{"n_kv_head": 3, "rope_fraction": 1.0, "parallel_block": false}
Each number is 128 + 24 x the weight over its row's rms, rounded and kept within 0 to 255. Layers, rows and columns count from 0. Numbers have three digits each. The size before them is the row's rms in percent of the matrix's.

# layer 11 MLP down (transposed), 384x96, rms 0.131, rows 22-40, columns 48-95
100:130142118149122113127144154145031165140124110107156141127093122122119114096133105146141121122135154165107115105151119140123138099136119163107082
098:108174099091130146103123155114108127122129152112120163119102114147092137116136133137152146139095108157142111149104121131140125133154117126112158
098:142110166109178141141149179108086124125128129149171109161138112114116122152144117150122102110142129089133142157129111150144115152125099086123138
105:095146111138161146161122092168129106125128094119109091146129120104121129151107150125101141115088145110147166118125104120121099146146100138129106
096:143120144138116093110119094136109135128102132158138134096120136162121143137125061098109125125117137122146128110121095091094130153130145213153125
091:122100146120126120132126090114127118142133135104140129124130116159113084143129093140115120147113134112169136162102201119130153155129091152148162
103:118140148144117133119116135144130107123123093148170129086111116114105141154120070142133134074144140102140146127153113144121092148096129150145169
101:117150125149078092140115153081148147120143081087139148135124125141123087115121114062169107144102149134120117125137143148103138119148149161118113
113:125109112166121131140139111166074153126155136132123128170136158113104136141135129133098119119142124144129099140132098129136152127091084049135107
091:112093104098091110085137120137144117125108148159055079090136124117122141114132098165136092122150100119173114174114134133097113114074110125123128
099:114132161180149101135157140106123128117109133117103093109171144103120091116172080134112155112098145106137089127157139109121107114133120073170162
102:131086126114136136130164120124085119093127153086130120136156159118122118119130094106161104126136172130132098135114124113146131106115111077134118
098:153115159127158130158148138133105147105148124145077127094107108105127140152132071144134110148124106118118142088153133086111144095136129116152139
098:127121129132153130104105172155152140136128145124127141082145144149132148119144082118125132110120164085197136125137136130148086126135128082081152
098:125152150131123123141125136112221131130139141115145158146134095159130125152094139181140157137160086171135134114143170105134161152159124121123112
104:101177125155186094135167086122128144141136161150175136162169134121164115145122107109119171124114103140081142114135127129099107116144127178116144
099:149129122105066123157113158152077137118152130126157140149116103114124178160128125121111136058171143140106154121125138159151119113114124170124132
097:103123138084172156127167081110122142135139121160126130150134132189118129120161130153173131101097139082117155097117162143158147130109120090126123
099:082123121124169122147151159094151134139122090154110123184174128133121133118153115094142128148151147124098139171117066119148100113141132141138138
# layer 11 MLP gate, 384x96, rms 0.16, rows 23-41, columns 48-95
111:151152157167141119139082137128140106125127129143069176152131136143106182095134094133150138131117111150150146111104139142162146100100065136129169
104:136137161125118125153080096127150178106099117089127113174158127116117145104130149105084114090123169125100137129122160087174123116115120132124124
116:106151151080113108143128139125125109154124100097090123116111128117094153112097129130147117176141150117164119084128195120164170119106127138139131
090:100146105154159141147122153123129096142124122100111144151147115100126113114077164156083114152127127104126128125153204114143134156109105112104148
093:129174120110128108176159154105126123138126134117124121159137160144100105161147119095118092113142126145135165154110126094084095113101126151127111
104:163086169093097125123123130129135125134126107144160124124140089087151157101096135125132144112151136097156119140158129117120109111126116144147153
098:104145104117122120090136101143141120130203133156140097133121134141108142124166113148089110125136110133097137128142135140191094091146105166165152
102:127175188107092137145098135131146101177090167112157145091137129114105138104124105121147128151138143171136140075130155130138109133177147151117144
085:178125139069099149115151120104170107151125132150106096142125121133132115124129138092060133151139122069150129136122185135127093114132103130147102
112:160130116133125114155108105098109120119120119116146103158108069091113133123119177144123106150172128147121152129115121125124120090060132158167160
109:174105136115117130141143130153184180152129125119163119159101127137106127161138176104113141150143133112097120071154130134146145142117076141128144
104:165131155092120107148092074135108121137138125126052141150133135151143177141125118108133124158171182120132123113083146138126125133155116167163150
094:133157171121156091147145088125133096131096115132123184095129169134120099115120159138147102132143093137169121094138120114168103159156102154132142
109:116108145139089112133108107091193133164153145087152132137161132110110126167074140128097110125159132191105174114151110104097160126107092108122120
105:159146101152158119127095147141141111104104127122104135148076133108104108146101157126121106132118169112165126139112126106166181104081129144140095
105:133126150148109159136164168107146111130106126115098110121138149149109150111107120136134139164140116142169156132133135115157150116149120136171172
102:165124092129147095152100123094122122095137127089108141163123102118163160140093159119109092128107145139095163127113113109095137139143113168161153
109:151062169127147136108099105138121149144147148084125162094112156088108147145132125151144128105118124172167103116116149140167125119112111143146147
100:145089131104143127125119130147159144152126100132104141189162055089136185101146093121153109096158093120137132126129179119162146116119081152122125
# layer 11 MLP up, 384x96, rms 0.138, rows 23-41, columns 48-95
099:168153123150125100120134094126156109124104165106132110148148140117145127112152087129169061099113113102138186150139130126109145149140095121123110
096:107109139174137149142143189138120141147134163096116129114135120168109066191118158143164128138155134125138118165108125170118190132109190086144103
103:089129158162101136150146136136156149156117141099136129105154113114123058146139136100128124110193141140103088113147123142189130137134152146100182
091:126114103123129169119168159090111093163158086110106091126160113108164138126114102136139144121157138096098103115178159126076147131110118092082116
092:122118043107115135101141106170143124116181096097158121109138111118133154116135151103118095107151138108079100130139131121121105141116119151122156
106:138108157132172141116141182148120127151131127125159114160107121071157121142098063126115140128106120170149163097134089168112118136119125140113117
104:108157147112101130156102117106125172114145085121135133102135157141117112125144113119132127111119077165148142129124143139149108127166125118154086
105:137140142113109146121102165101124162093130152125089122185131156132121126108164161133135158154129155129111149071112102119140175089156134110132080
099:120152110115068074093088120158146148107123171130093119102180153140137155123122143106144113124092133067150082120157119112137106133141149139102107
099:132093145128151115164153142089132131133068115128150093134159142120185082141147139141130114123133138119116139084165101123078138128151086135113130
098:148134103179105190167111157127114126175107136110124155101139161120133104163125135142091163108127128097091121092119122141135141128151109107106125
095:138150132152168124112132132128132172086143137099153155156147136106125122169132078076121154139114116097126158100120150123128152109095144148130156
097:174125126109126206120140097147126146116136140146142121134113161051170136127127150156099146145111145104119135161113145139163133138094138122123118
098:111090100089145157100125155121114152140155157142139122150167112096164148133134137110139125118134162165163135130117090149159121100171077154137123
104:100148082101106154146075154163108168116167110124134170140129144147138131140131104149139167087105154107112142139143111160133126140110162150070112
097:132116161134149139083148152091176105188129141089119123156126168112121109119140092127154130130116162193153128150127134193146121096144129166130097
098:136123129106138153153116158138128167173136120131140105079144089084141066111139167097175118134113128115139115125104152171142171136186131126114085
095:111102107168150118152143158102131123134134115131128055102154108121168121126147133135121141171125175110116092125137098128063156141172112161124111
101:109140160155159104136138113105126148109112166139111167135125150108112071082139067125130125077106127122123163117124129113116153130191112134140125